Each number is 128 + 32 x the weight over its row's rms, rounded and kept within 0 to 255. Layers, rows and columns count from 0. Numbers have three digits each. The size before them is the row's rms in percent of the matrix's.

# layer 3 attention output (transposed), 896x896, rms 0.0318, rows 33-58,161-186,288-314,416-442,544-570,672-698,800-826, columns 320-383
093:106115173146105134148151116177116118105063165070092116096181116148127157157145154183111095171146079058112164122076122080130148183104083076094165124144159118127137137111122139093135066138140080
094:162111118111122118105141148117159130127157157152136117121167121111105122157139133127170157100097112142131137156138127147163090136173106161116130142134151118154128099171160114119111146040150117
095:134101132193155096131187130200099085143180094139118160096066134158120128153096109116141113141102145115161113131108113108155163052160109115109113087099127077138143108201201079181108113121163098
096:166086212149109146076134112142148052118078111095192109122138119160081100100126207128076130165115172149111153143132162106119142145126129141118122105089129154142166100105101058094098124185170119
095:154163157128169096123115094107094148191111194128070173129169105130193151122117119100093051099125090152170209152188127148106118147135084140089089164142121156181122162123142191135107110188104081
094:131144096135131094129056140142179100175129124100117107094138089121152215091143131191123117114104105133143112113125109136157140164154156199101174092092177115169098138153170080088112155086076108
092:135094045094078115129136098156137138116118209128159126097123175105138163148157134147088137169147144113117105092092109126143122083114091117139107121157177138059118115188125131164090112119099136
094:178116204090123058149154147136140088126188139154072087139119180084115106120137111142133143141107130132111105099054135132078131069136154171100088158177111083124167079146128123121139124155112069
093:086134157151087176114135166103143137115102135141104103113024113109128135077082135106186087134139165123155122216208104094094057083150147165157154137100120167125146180135165161192164102120124151
093:164142091176093074162171127205112138098177177125138171138094165169132092155159118133087148080234121151111141138121178129128109174115103127132127141132120159143157082128129122132135178170067065
090:163134143114081141143140085173136100188140199176123178150129102121119108108102100134229076108126139149144117119200132113133176175104106070147102152142198145139154154177104146143169135164169113
091:114112156111089129129143165111116155154123108140122171091117135162078140142107109189120158111137161126122125085106220104215131127123163161117188114109156095144109160146149147171133202127057097
096:140186128168141123135128118145099101146094121075055170142094110100143102117155122106157108130167170121162081164193133148135137136107181125111116202106152126119179170140080084114074138135110114
091:132123099121131159107173144148198117177126137120112091196083121114147112175166170130136095143080132083079140169083143124110105101185140131096108101057143120130119111111116145094147084103077157
102:145151143138099128125161174105135138172110178162139114133100154093130137135142176163156156136106119120087111137144133145162201151146115067123094066117096093156128106159078096164108098066099114
097:107164131118133119121120140091145139094097104136084111141085131148141115106119074142218131101149141080089113113137142153098142133161072100087073163131129128090129129073089113142154113112103078
096:133169111154141104124127110189121105121066106068166114124143171093104125137141114085134115160097118090144126070138105166090128122133159167106166127121208110147195125141104146128151132090097153
093:147151134168172140071115170160180043106113113096138133147125093107122109139098148079122115130194128130102116110168156162177142132144127150153171124089149167101098172123148116115133203123105082
096:193156108066141177114152164116127155098071101203142093164142145170094137117156089170140154155103090194184153052173127156211117071074125118151126132128083107169154152087165104085112124147179225
093:116152163101144110096110175069114109140146116113121145138128137122148126177203118136141136132152082141189137178200175113090139103136140097160132094094140159149162166071087086137129127154109108
100:154116112088101134128043157126123081136162072167079139069139066135147114153156127113137111133162094076125118096087207142119155146108182095138164152097102135138167129165122091103156152119160119
090:130080132147130087100098137094110081135110104074197174151098135159174119120168165122146163141089129127099101092101133128105123149068123139102100099149128067114134168124154100180116136114153150
092:129106123161139166157197125142148110087068149147162110191102175107136091151105122144148204114095127120117112085205129102093126057178112078139122139159127054124111128129180155056117105187136091
096:133133103149123086107112116162134068152098140089149130105160090169148088096139196192118162114114139096141151124142170158135149167120116168119099088092103168051086120138137141083133163162060130
093:204106058139195139106202165155110155136084124180090148126107100111122143144122134143107190097142157096112079152172134137089121081074106093136164150131098149077131171086089151160053171102146124
095:093116193096055114114120121097101116140130153173143104185172113109106135114150083124182123162174145129135151143143132106157121135122099127145133089132146188183120133155138121124148154103108128
104:100151139107101090122127148144186093104124131143121188111130147118129131107069129129125072142103141150138066080110110200144124148104128134092104095099111126129176233128108173108106148172111147
104:168118114183135129092159141148150111119114137095102090141149133185107111102132129168121144155124104031212106127148108104086171125052107136130129169093130132145119162062111167127138070130116112
102:151155076078133119146125082115163137088165139151112129110166133072146124125084188123108126188186150118117196115127130060114129155130133142115141153194149152134143131113074110090147094140211192
100:081113118051147143099170139125101097076182114160133144106153142161106084137118128130120082120118057115179142108168172147088080116108149121122064103129106155075158120161150127171085119115073182
103:142163111189154138108118171112186142063081137131098159109112182147092191061088111136135125140140147083143178102058116135161137156148158113140133100110109093160094155092112193146143091131166108
101:140166121063153164177069106143190123125091129137120152098106120071137114137089157087111192160092150144119123058139117164179117116184139090199137073206109177132141099126114124136139121115090047
106:164128110114115110145136100078167127189086144141108124117133058140070183116111120110088188149126157176151146155106162144111116119090120132152131092115128133109149089144111114156111096128152143
104:073087169131097161149105102084146166125179097073167141124120118120105104146167159160148070131078143172151156144117134128114163154119112116130150149216064123089103155181140100143079153179107116
108:122100166137162126127138117095114144129126164095148150103088127148105116113190144137156110105145141126147127119102147073122089111121100086085143167091153161117069162197107140153134139127067120
107:135119100148132177107190103132140134183163172108119094081138117142153142128160114152127163160142103124135091141116174130151095133122094106162073173100130068128144149145135147119122075088106162
103:137172119133077101157144130147105153194172160122120116163110129100150109142159111184126148118098140111134154127142152149142123126089111146143120072154102139150129132140139141114083198139202137
106:122106126156154116102135109133067092147183111119126172126140130140119082077074089139114119071158116088074153149126222118123121112160144125117091165141134088182124119130146156153141113176108098
101:153196124136100179126127109124116168151157109109119133130165125141105142092119160125107151131145185156076047116145130109182152197144125118149104104138098103150076111144133158099168104076072077
102:174132133156078177073137193115095129140163135154094161161159140099106136087077132127104140129107182151108122150065122120074123140079133153136117124101047103113193087115161126130092142212118097
099:116107082126153184068078122120103081163165155116103122142143086160139159080178159123146084073130170099110118137102095185122138102147137149089161091134137131178133073158090105093112117148117087
103:119154093109118104143165129145122153113121169112091109118097140114111160168152135120082142126157083071158148172094100148122106121043157117118133158115128184200193132172162120087103092082188123
104:141111144117136119111080099111162139111161115089082132075122137107116113136125130113029082086045146086080156106089103114105066118155105108105083148144110098126131057161153095155119101127082115
111:118100130097156126084122146138132142075159073182116127194125233103102143152145095170148155209135137116100106135114101143177058110128159042109121089129130136115126070102096136130111085072124162
103:123130145111101102139132140096111127144148091152121100109110168093105124142118135166135152141098148129123168115091146177102170160139152094099105057141105140101101125088096198154099088119079101
103:137161158160141073125115170089132164145110136103148109109105105096179093131080117138149136177121121123183141153134155119132086145128076144177116154103139110111092156112069111101135099106157067
102:121154105114124093157150092159153106138142158106117132099154105164151155116114127139153127199080148130158156096130115200068114081119122122120136163093151120115098107141109157197161133089118049
105:190121059123144051089121134176134172157180118071110145149157130148127087118151113116105114114176121087118094117068148181116105129151152169110135108115148144080114122124120100174133146112107184
102:150084126118075110141084115146127106155121110062122128122163143145129127115088125157147190122092069132145126114118087149125148158098098071143156157136092130138120169172117146151142176123087162
108:112138114164108148131125113143145096061100115112067138085129219126111094140149091149056082085111167129146086131128084093160073091150135138103116164184116160155093161140142116116147087112086178
107:141114101057123161140180185139103147110087172133123136155181140133205108118098184070134142149112165108096174115104104130129142138135130100118142139089182135089136132125184132126116182120154125
107:150190132072144150138169106190155101102144160078084122113130110116123134178140109154087138138049124111097103131153115101146146094113139179144185087175166118097157105076155098096095174124152121
104:119054108141145069159141118129125151127133084116111133120095119107103145138114101084161065070086125136085097088096187182112142111165168104149216147173149115153061131161123173121149111054126146
103:134136140112149122045118162124140143160196145102130128137154135107152128139189077163133135122164126129108137165089111125167140103081120149156151162185151150053118163205151191114154140095161146
103:135138166099135183076086094140102082096187163093146159142140107171146110093126132155135121102157127175112090140157168170131132138171085117136139180154133152176083149117099064072127110150061118
101:108164091117108188188151180151077135134124070117085121116129058116123186121121123128124140105176128176153111032121071169175112141150078115160146138078086183130112143116157113179174158113101079
102:056180150151122139110079169103101160150124108126158131097089144148150114105125115091091143159162122133074112129127185049156088104118106097145153102188175101090131079160121110171171147129119184
101:156181170149166172092079103123175149151117098123194097130106062126115077115114136117103177109149125072128123126204126168153141158095160100120140108144184101144102137093092096184134128119140120
101:151100088129095126126127078130137159082144157119074136091138174129175146122093134084124095140152117116106046122108146132140109109090102146170153161126165150142165169138100133110163128090138103
106:118093159118081135131170106140088115139119098094101142130102138116112155151139162080154104131201114059141082082126148142209185133098146163083096135166189080130160138117155135081109117141130090
103:108147157150109111141083151154172168108143156129129121109156108125141139133124134172191166119096127088179121141133071087155054074136184155149093124131138063188128136124162098094141206138145088
106:137123094131206134107126075174207073141140050119052144076130079160105100122126144120117127115165168134102074110130161126234091192090091161104120150147116116163182111115123126154172194136145079
104:129215107109130191148168078101156166119087104147097172128089201108166126118219171135101144139161099145130095148112070164119164207115168170138152132230146166061133161139137148144152091163117108
102:103109132131135160140157164163086072080171106101045132142132125161140104151142135145155154057109144153139068088079116127103143136151116071181072103119161138117122182139107117147185141120089145
104:172084125134073133082098104176140117156107078212225108163132142099103114139141184133150104052082115058097135135105124181108118143100077098154157157046137179122094115140091146130117120180123090
107:142128143131165137074103138156120164150125145136105142129108192104120149110076150143134118207112149106161157170118131087145148171194089110128142151120091121194155128179080074120136153173134073
097:172052183081102165137125161189153129105098118126150127161088074089197152134156134111135076143121165103149129119184130120146114107122141075138104151151143113104130127138165093121190113122165072
106:156096145086138160110145189178091086154107131112173174132135084062070116113137111160126070145161108117163115122102145123145095177109131162097116215204108154095124107156158132102127160130043098
101:099101097146092103141168136121190098081133121144191147121098136109147138185089112123106114117152075070110094133125163088156092154169158036084109115094159172139140139105130041083167139112159126
104:163214127130116108114126219095121129126166086148096105190119074178093129123122092121086115120086124113169202163112155075110107124181153100123079112138176139143100126120133119161127132105151115
103:136168139203113097092161144094152083089134228085128106140116103163141114080100143211164173101126137147107121147093096141107092110126155123132129118158120121129174070079090202122143154176199177
101:104067118110067135186164162141154151102138106088098144143147166135137092153096149086067082151097146098152131099151150085124155162109136098138144167145115104133120155146131116092119144120150174
100:107080137153123101199123147181177162126107201141145113122158148121128140105100187164119130135102108098143111155179177112162135096113119101141094139164113182133164105110090141113120125105137149
105:122135162123099152122152134112143176106057138123173198129120185130143112157131105136128094127088149096110141104165131152189126164129126132119103085103138126128123189137084191083114110094136126
105:106108127123174106175097150090114105174109113119157116127154089153187169146146180161142136191139120182123092142143152100120090097140106131175118138134052143119092184108144141181097124140086140
103:138064149113102158125159116145193134108099095087123132116159141117139190162182118153141113144139092144115165087165139132150147128181172182110095073138192136143141176120145120075160117133142120
100:143098174080081130082121143075162154089097096131143099155145177112189112162149131137110121148131113100094109207135106138168154170134157127126181129128058094146092095183067107112113107093093122
106:052128101127182118121144101125159038062142162113123155139130178149168131096168092115170117143122066157121068116134079169106117077115137118101125172146154123141111127141067122090106167119112093
100:133150131090137145200112101156152114104130102131085129145154169176126115139097093147110121141130090139127131117156129119106105104110120078144149108127093096137094145140117132121124126184091205
101:123115169094192165127061176173163129169134151141129133176138157109098117103076126063083117105127131217122164135165124126135165074131160078166137137117095113119095122149180150085091124124169136
100:126124131193118107144108114120183084139149114129183111102102137157179123097097160089111126083080203150183109098127132162154125156137156162107102148131173151125201059086157132145142132101190123
107:086112166153103186137146129064197147067079180143106126160152105079148134151143139129154073081159108135072153171093157151116139200093186157084134181064110168196142125074106128147126163109146132
103:132101153108131116128140137112152116075177195175130058128098076189144114083095107100035175123112165161144081147122129114108161110094181199142157137119214140140153110148135097137123103096152118
104:109152164090141202171146105133133138099111156167117172149095124150180143123170147132085148121117073091122105075134078178120180185059135070164120091103142154197116129113157107093127146105159113
101:119165092110140089107155091115094121125154123138111121124118143130149150147147098107179082180149133099123169158119090117139112156162145111120114072110164167152094106098134043087132111080167140
103:124112161145174104094205119122170068087169045133160170125129143094081171104167090129130190124116122144125123100104125190124177088184084114123115099098095075148172050114133120158080183111152044
108:172163100175149088157115137160171140116129088163114190145145154110204165164143133129149064119131164123106143165146135158167179134123129132145062088088140090128127115086140115129148138098106147
102:108110133145098086126102180123111147138128177100105130134132141089132093114155170128170112157175135151122110107164112127112188128158131072161125151089144126085162145168149092218149106136157144
105:079139095150175124079137121075122155138153088138106119136162125152131107221108085140104134154082124084148101147132099098123145104114161051126075137094139117158110168127155101113097129149124156
102:113098110137132142161113116162158065149110133152148182115170130108118166103092211129152068130146117059163119121086115124087115079165179080094096143094192182142086136189120091150106181144158097
111:131106162163079122056154133097145073127103122154137165135100145175107124191130150153148152148100109107118136150148146218136186112133115092103170152187145149108130123153150116131135059119103151
102:147166124117179146186125123141157131106139126151144088157175103138119118151124147057132069203087118108117167085178093136141136127122139196168121115151160106080158140160152130107151103082131080
100:159116161123135163176043141172113146112094034118098099121129081090111128102114116151163102132120125144150142065065123132122081094127140122111170126124127161134121072080153198110100196124189150
108:135127135128100093170158073072096091129141082119108158159174137089094100062130098157100161196127117147101119093163119120107122163131131118108151078114046139186139066124112142098113124157151167
105:135105120196100129090115124165154181145142111157155204098096199148094119133185124145140095134130161136136098158137132132111092106180095100057083132119098139121098071191126091069162077125062180
103:119150126136084168150162142122164108091130172138158085147165106171128131122120142075115175132028056154091159135094178124151140162160118160135136094116123114158166157110137108120129099133124118
103:092148089103119147091131112120092099138131171105119077143114114117171168112207106078166135109157076147104095119108144109161120158155093123068119084118130093120174062169065115147187137159056131
103:150112118118041112140096109124154174183148154178134149147153057091165134135125100168144161104146136156123210136121076122163051092166096147124167176148103121160155143116129067165136097140143102
100:096128123085141164098188137126075108146076128149114138089177110143150132063181138093171202058126095143116176139104110137075141118136179130133105148063136109083103181120105126103151109121086115
105:121145124144183114085131139087155158107087079161113129155112145082121130162090143115128129090098171131107116105103147098161153184142201149106120145131085083111112086153166100168151114148174182
102:102107155212200084088108155112120164148160098115171134154103120101086124137121126109116119100180089128129135144112085103148117112176136119138093092097164203136109167087124135189143046119106185
105:163152169141143142146098078144162096057141068138112126137079122138091096129117065147123042130131092121114167148140098128091154097162100084111125128134150118173167071085143154134115140126076067
105:138172121126146099187169136091154112089136136124096109144108108150048098103108110168152097168170132157092156067128160155094132125111161176125143126072156128111173137118111096149088152102201125
100:101120129105096105150121049149084129140156155167144125105109143135144111189079128123144109160106120094150155056108147203121131129103140179166088145144127160067118125053149074211129175152141153
103:161184175132091069109170162146145143128137073098098126147138141122165129085102154194118051126170143179119124148172151134155093146172060115153131116144090111081177155100144162190121103111121128
103:191136137150134072104116123109115142123149073081168064124119134192112120129133152127151091125121137123130177159130066154109111058130161153121075117129134135171140112110074158144116149130120138
102:142148138130080149114144132109158130097100153136153084050195192142105092090060178131109101158152108126137143099121109072159084136173131103091111094140082101079123102131087150078173155120130110
100:127111086107104077173127094127159140139141139154082111138166134162150131105093121167118165140152104062148179133176178134066101124095108103147124105078070154151112123112162173122144126176099073
099:101091098102152127109077139170091091148093051134124124108069074117177138132129111107130163175161126164131131059099145110083128152146185078126116058130103045092099163158123181176140081075196065
100:145094124157198152126057131107201123138083152118155166117082131076054157207188067118121080111125143088077137147111154111154157126128150084157116072147155143107140121138125161175107171141116118
103:192101147186131197141129110107147130157078124141123072134161067131124122120081114137140132068151201146149136122115133138119148163169161187137155156079099146160127201087099159100124071118138141
101:089061123098085151191116140123124120143142106108136163119142151168118145199099117128100091090111138151116077172115129165106128077108151141123101120124137131139127187159114130139062106171108074
102:117146138079162102079164116111095173145090118136136145172119116151105173153144128133169114174189165071167108115123109155119121140114164088159077135099113143144126140123175077145117169117141159
093:067147156116104171132165145126124091088061136119120089096098123151091162093092152153136151132154132144161123055063149105103067162156104098139128154149099106172134125110143080149094156084132165
099:150151153148150128172140152098111096085101101173168100088113129148139114154145155052098138167077166146052134144106128126129140129144109109095110116120131136128122143081075118135110091085125109
097:138111152145125089156145093137122062144108143157135127171141156139122132059121112107106161111062073135080095087134140139116144131156138132110110013126145165104075106174102181069124133138133137
102:055119160135156088088124087124127107120103123156101132112132094144158134052095102170209142104104117127138155123180107159139150174119132124146150147139130124182157080071136187149104123114067084
101:082090112127145199118079114137132163090073141113175144114178128186161135092102109085108045080129135120115162151106070073152122180095137110116096120099107107112119111175131153168160081159125125
098:148112110090077191153165114114190131133131103073166126139116116163154175160105164143111131149174127115180112157150123045182122139140183128116184134083091093099108133085096089122155167074123168
098:091137060108167136109164115136177141107188137166147075108058119105121126155147102145215099106149113135152124163146140150114081119097118114106090149152130127125137121161165143139123080119184178
105:177129137145163144164107110164103145098193188118081143088129108079101080173101132152148084072134112118087132162175169133102144131157107171172073109097143153112113175132174122115148101077153106
101:056162102110091111153169150154118161100129153089157099198160120092110120138036139164060163135106094072147061113097106148116140089176095063114128152106096144105158104088131147105088115142149142
097:085120077178185126115142095106121169226191100163141156162134134155106118090128079160100067104176154144152091104140152087117138105137161088167124184125117133080118146155214130179170154172134157
103:104099114141080136151139124179112128107161141208136090204165096143100162192083156132113096169176154125089095124151132128148115158077130107105178121074132134052133119123133118058152103118137122
102:123160110102122101138111102185085122150195097115168086079081098130110115086123118127090086191137122080146091145138113156089157083160111147116150157081140056099134161130136094103133126095093088
097:135156111156189148110068128128162073105168121115150130106118123128155167150119152131146147098196101116147063082142159092106076108137115123151128106106204143162102182166140118165116146150177114
098:133174064070097127112159114107127101100105085127103125121139082115082145110110141147182129175114155160094128187131090095130185128176102134124146122119108210099144101069108169135145160138088186
100:156109082109132101088090150091117063112155138113108122090158115121104127182079098072143077112125111146151140146100162123130128130115148137155085093118157113099156112105141114094149145170140162
100:115127144155108181135137128111142167159088107157121140101152144091107109109112193096119170126173157118108155131072136126141101213158132153121100147183138129157194115136123128097116165220179085
099:128123116158127131110105136117125169074083093102154133077163150158121180164190144059115079146154167164091067153100174063118084096073048147131134184125102124132122141148109163156129082154132153
099:105158091154178162130142140194151162110116171178083196199105145120116170105143132139161162146166132121161161157148138103119164089149170175075155117100154109135065108116117143164159121182148098
104:108161117125163133137073163138112116154169091121192138072090112154088155166103102108120167159109150147104110147053143133108145097080114168163116099118164136160107107142176118120162138088062142
105:083129133147128141089124161115149138122145150167145212141176153053193084133119170099172166092146152135119102150141125083120127132133099088138178150058117085112182170144152150171140128127134118
100:123158133107111126069108139106129096164097086160111120112148102109124085108116164150138161179130149122130079121160130096066151120085132115127064115089131121164167163139131093091138154132056138
099:112169169127137168200125090103118150120137076134107152127162104097118128135132212141103164133150079116126078174143163106146096127098118163064082097077118114148118095119144037105063142167132128
100:140130070102106131163157127079132104167211127168117163141115199087095163147149089166112162110161175146114143112112141141185095104118110115050101165054199108116142126174101153138062197112095130
097:125157087124064124074091141112149102136107079128120139139129161121172116149166145177144098121106085125148143131100139185148163147118132076164102150078093071082120159146132107111138109126076115
097:193137121172153128111138134184078132125186158162094086089204160090152122157134044120082127144092142144121115143138061185115119153154140164154138160132077152137097145153066131091144151128118188
100:125087196087133119121084150149160143122094064181093099189157141115091097110150132109133187141121097171135155082110132143130128121123136158161128170149098109087161104140140102094122126049124143
101:115104182153073140115167130147085085134124147144150120126113159114095098144151096135136081141185162129146203145101142072121172135097074097118117152194106073143177119103043101089136108189153172
096:115104178153194152085100203086137139138113113099136166135095141114105049066133134189098165148177116118139110121120130095067115121137187140132140151062126123097077114122161190183146128154100094
103:081135126122120102061179084158103052154137080113100114063151162145243212067114099139102204127180103096129111193142134155139103154185110135186140145119117143155148123126124139055133117126116164
099:126140165063077039113156138151079089124150185125132121143150139118107124118172109108106192152173107175114141139099086117147153128093168159147089176186125153165097159114148107146093061128131118
099:164108186064108105125176156113094165111106164153146090152119045121124094169119186091054158131102163107093134104113080129145113102159105160053142133173159122147145116116121156156122117169119101
101:160202181123175110153183151154076141156142113132144038104137078098088120182139159139099158104146086123075135164148133162121052118173102137130140121095131076153128092093130129108097164146094087
100:118121150122124129089162130118148124128114105113070107075146109153176114159069134103133110133156113169107149161145084134076155086155122101160078144152144087118142130102202174167142211117153125
100:158153161139075151083164121093090172126089142109163105169156087140086173088121174109136140114158064095088179128076112142140113075135135081120107148091099100120157097120167109142128122100141129
101:091117125166096107083114112160199118125055121161116103070156137230118136109114136055067144157183166070136087162141137096158106096125131101107139128142150141152199120113174147117138180139113042
098:168154081144199073048086105094147133099085073097073088183105096124099162134082129102121170136139108160161140108164162142119151164110119096167132087149147143154116144092143114141124144107170074
100:203091107179148144183127105122135140150122111163096160143136163132082124121081140100102138143168127132126157078134118161138114082152143177102165077104082110077088086168140114121081089122134048
094:088138160146137143117130068090130143138148099123127126108086161125146124067080129113137176114166193181125101119163132135127215152100108118119107132095148113150096129128155119112108126140186153
101:162156116102159107130066081106168113129046068128116181141141128116109121133140160197108112120114158118200099098125155111081202148108079164130145085097107150125113129154100099106128113123128148
099:170113064219115147130090098065104146113142141152160099083154121114095083178163130135133124163073141123083157184130083163104180111106109163135118135132150096106169123178114162155129142161105099
104:136113100158063146122066131147070136096167098104138145108162167151129119145100117144104143133113143123148146098081132130094137092122168103096133162139157137120146169177141102122124129158099100
101:127060152107099107200089142157154113147098108157050124143124112179118149115117134094180163076137167119095156116135131147132102181161128127076154186173126136135111038137114178167197151111162166
101:173121141092132140160140134051131134180152114127086121142077142100146115108115141120137160127152120149158177129097155159072147132117190111149189111132109152141062165170064096175121116114128117
097:182160121111089129105126121156090129140171144087101144109163161081106096066105168100177144170084115100171084158116092086093105154144132171099131131164145133131126088132164150124105095105137148
099:191138103176104129122136093205120145169171171169173089058113077125100083128183147063090057114170158207120066118143093115171111086140129140086092119063171130139120151191133130103111187113186156
095:141068170185093073159119118159179199160177157110140160112113121156055082169102088107128110163104123103152119139144177062111167159143155184078072109088136126153118095170143126139177117173110163
097:132152122129179055177160133151146137151127143115088135123097135072108133132121149154132099116154110141187149085098196151199124126117157114079118085098166146106107175118173115108110114138113070
094:151104140200176094116114191105108089110106227110113185141075112066128076111129106139126093096112142092099132135116139132142084164106159163059102104139088168165132175082132127161132154138109084
099:123143121164094167136104119189109199129143125189072153110144116139141146157110105052111142109136147167122194140128142145108134139140094115133104173109101075203138086173135107088101098069169176
091:095078111162160108073141128139159136191098111138182142159158126150103133169155135063113167178076146160165059149110091134084146100066119114190135057128150113118114097157128073132133110161145106
095:089131174080171148182161128154142184156126206092088150126129211076131100113112178124131153077127156144166177122119123161136067096101139150141084169053151146132134121071115164056098136113140109
098:153139133153115103160053139094134129130087184046115151122126109095169164110121117109225061153169172105094092160090156090132095137133138188142157089169158057115147108052107204203123178124156152
091:144103118104143102131146160069150181113080145138094140192082152145109137164106128143124163180144159137136120150148108084141177137138137104171194137139184096137111091112154160118152186126165178
097:104144098111186184166137076078089184149091202104138139078113131071195081128049149102168147150101158081168113163103148078098100150184121124080140087119096140087159143182190164116174134168159194
092:137182120151102075138181128128152119160118112106157065193138143122135065126137109106179115091087162186094090154129132063084136126141122076105142201122119150120113106130115157078076099108131142
093:121161133122163124114173122096153119146097195131141174117150087156149139165111121147138094097165134169106124151174165112131091125131105097117169108115145113116153108103129146084145111158143163
092:154158181137091126127124145114146081084120146164179183174163106068166191112156140151085097075117115138160130138121100122101116082143125095148126143162120147109170106104112112100175175116129162
097:146105079186197130142158142132095090168156155134063137103108107164100181090075158097139131160153074129071093096123131109179085121130142176109155085100110085081104101103155181136112110117148141
101:110060173139132172117115122111177152120124103143099112122144137106110172104140100145110146102156095162101128140138146097078100143109121076117162124071049147142097168093129160124120212133167094
097:163097113177082188151098126132120124153118107117168107104164167131146159101162100100153109127119152107126122157158144143100156101158088111127134123182103161147198148116115053080133095167204162
093:126120154078116116139148117104189118138144198127063098121147139191174139138129136140093158122095109125125100128064164125111156164115094136155135110157140082068129147087133142112161152127129118
094:122079092144183156150091098167095120079148149097102145079142130107120130105089110192117117069153130173103105068075026109100178130080170130141173162170116151120069139131155111152126135119157115
094:138106077114099078179090110098063109070149154103136121070085126154119147168133100077122105162160089175138144102143126139105101091149136144202146163107163104154156142126157084110187075115148150
095:103165180155074136086125076189150159134129101105159117136148093111097162169147119144117169128157097143139080122155150138131105167096155106147135089108134135130165191154142183129153113132147165
095:155082107142164164160126115188127189201102140117082145098145072121123085161121197149149084124128106134202085079135158116115060072099094134174113173159134135107130097128114192125163104126160114
091:126159198164092132151138161159080132116171131122155137100136136132139103125065131108104114123093123154122177148151112153143146137110152129106070169170133105134111115175120148105120121184113143
095:127138144182136102162097118173136124098163145116136108142149088123176191120086148109117109162149140173164146137132130132141090106105131123069172118134121106088120142117197169098166164164098056
097:111113132095116156127103090185123138126097093131076174106092116151194136156139106095150095128139135090108099117189084140128140093127117192137150170094115131144131095162148162113168087115138133
097:053135144146140204141182099131185095138074130126099082067110152106127125135115122128064148161161140179131096149132107123168116104129095122099156091130068148173147103130134129127071100129125149
092:102102139145142085110114081188162121111119143173226096094078138080122085184153098113161110069080125137111106146161138151149175126127105131082160130093127174093141138147117104127088120124191133
096:126183151090167076126106172163098131178128155132106128098149140156136215128117125117140162119138174139101173140056112173221129153127109131124119086124173075112080109093070143086182158134093180
097:020132131099198129129160171086162128128097140156099098104150127069148162067125137127155099085138102155162071091108135120153073078101129103132177176158128096150121141140104128133089127083150131
095:135094090155050177154125125078116076178148131099113101066144160114050079114121074130115129078114168156136104088138124190126093156179155054144133071167133155090166112129141085111073182096192159
094:160144104153140164071149128172128139150138150149101124067130095123115115104095148117103105126115133139134082160122081146090112150186145158131141156110138085090113077136115109083167142143169090
# layer 3 attention value, 128x896, rms 0.027, rows 33-59, columns 320-383
100:081183065117117145099120136126138107096148189099185175105127085092099133151085068106200079113147122089134125100134154144123162145171159101143113137142115084084124151150123158170097082159139131
099:145103151140129064083126191123150123056122129144142089176119158149117147167116136156118195105087133168120124114034130122097100102098154109147076152145144185136171128124146168060100138144150133
100:132133022101108099127098139116069089097145100101155165110119161115144123109112137093171137112139102094135129143154159122127147115172117155074129181195150149159116175077083131095116123090159147
100:113098158136122109078173132074164180117130162127139138117155151113111124093106127147135070065126130112140142138077110154188127169089119097177119211026136139119136164161106108102132172120115134
098:140105064144094055185148125103155099108160171199091112103151123106105131096138158116140124125175108139120065131149119199116079116171109134135152115082164160183111136139117153103115157135164080
102:073108173065120146193119172170140184129158094182088114107105084183109093160178113123090139127146115123129186099154190124070130123195126110145069159118132164081105142096166111086173088121075180
099:192116150193123140155128132104150127105103152169103152122106145162063113104154130086146092108115081144157102128126113121132142162153142145161137106160104117108025108137150099175101113106108108
098:145099095104159114074116137120118148085161087108062177166075149170134120133158155138162134117125138082120121108078180128102158148139093147163108103170062100181130134115104084107110123102140146
101:114124134119054054136094150113146115079138141199172139121104132054143134134108124084147190092134202094136186165160111088116087145106118146129179096135101100149094134113133171158133178149096152
103:193139074177131141082118096130135129186108160175126111136130177098127147137139110123199165152177124190064038145147112082133106172167178057196063128148086136147174137076126135203143142107107192
105:101157139124117143116158131127117071181055161142192081153109093128164152165088145191118098191180083090131136148106159112137147104162130079137154105144098117145164088110129171066120121113115089
100:137116101172195118134102082124133050180103090141106070109092109142114085149100080123129143139149101056059127076103188166162114127189087099164118108133115142159136126153081171166136129122148125
099:165159122048132125148159136137049137154143172146139122107119200090117112149166152182082119142132158187121128102127103155118154193132067117052243104181100162165098112142115064101090104062182146
099:126154140127137084155073065154137111161105145121168137141127062071151126132107157091112067078125144184096139084174118175169047092079106138112173192149171140092133117181184153132104068101117070
101:104132144113113144131125141105084158196150104096110156149130112095124148045124123154139108094115108124131153159120176074138123153143128196169071165110075086106058150090111122149115102137129087
097:115121192061166119149100090190140136123121159131107097094094175114096193069119140150102124098182085096130080093187097087095131155139141116124135132143144123129115140093085132153129061076117158
099:095135134127177124068117170115189082097166126091078116136174128105087155134096103065133110100129177120156114101104163186103143162101128126096107147193093092159106128090068134151135105176103104
103:182154118084150139114178172123167170110159182130188130113151202129095119116133179159191111164070205107105083074149141121068173189105137111135105109125145104135149130139127128159171126102137075
100:137153139161109092106165092130151099049083131106135140095113098105114123114142072211177102109148141124114094125177134099137080113117118137183152162195134158120113100153112091175090105094126127
100:134087138123110120135142183100116103069105170081132140108134085165117096136089108141141118112187156152164097089125130155131117186102109153160085133096182092119091136118142021139136135181082121
101:168139102089132125129163140159125135087171120127139122121088082083118143178158127087089148124120140095164154129101105115169122152110132108089150113140078102147123139137106168116159128114130102
100:148124039098154079081062132189071072109154139119083146180173119147131109044109144194127203145118175118129165090183122151148176117139125171117172162126143129093179138088179107128150171160079131
100:175125142105131161158136078096118088153197149132120152160129131084092111156123137135053129076167107157083132100120160174170084175085089148120088128108101118115109140121092150169104131133126118
102:163131170066178069144140153086144134053116108071117155086124133157179108117097175117076093113145180176111111147104118048049090128127115144085107114137100127141132144136137116132091098147122123
100:194141148082121116065116094086133073157126168185098120132138102041089102189131146056192093144106103123149118117133142153157156137171122159121169126142198129148179158130119128145094149116122052
099:143127112164147144118089158134106144181145152126156054136119090107215117192146111148086153147163147115158113113084098175112142146132127110086148084140099172101106103081179157130079095148104119
102:150120157063092140118138135096103116128153147163154175111148144066177116148157167106099095135121143077110159116174118138141111162151136185135151147125065108096096134094107132117096182133157079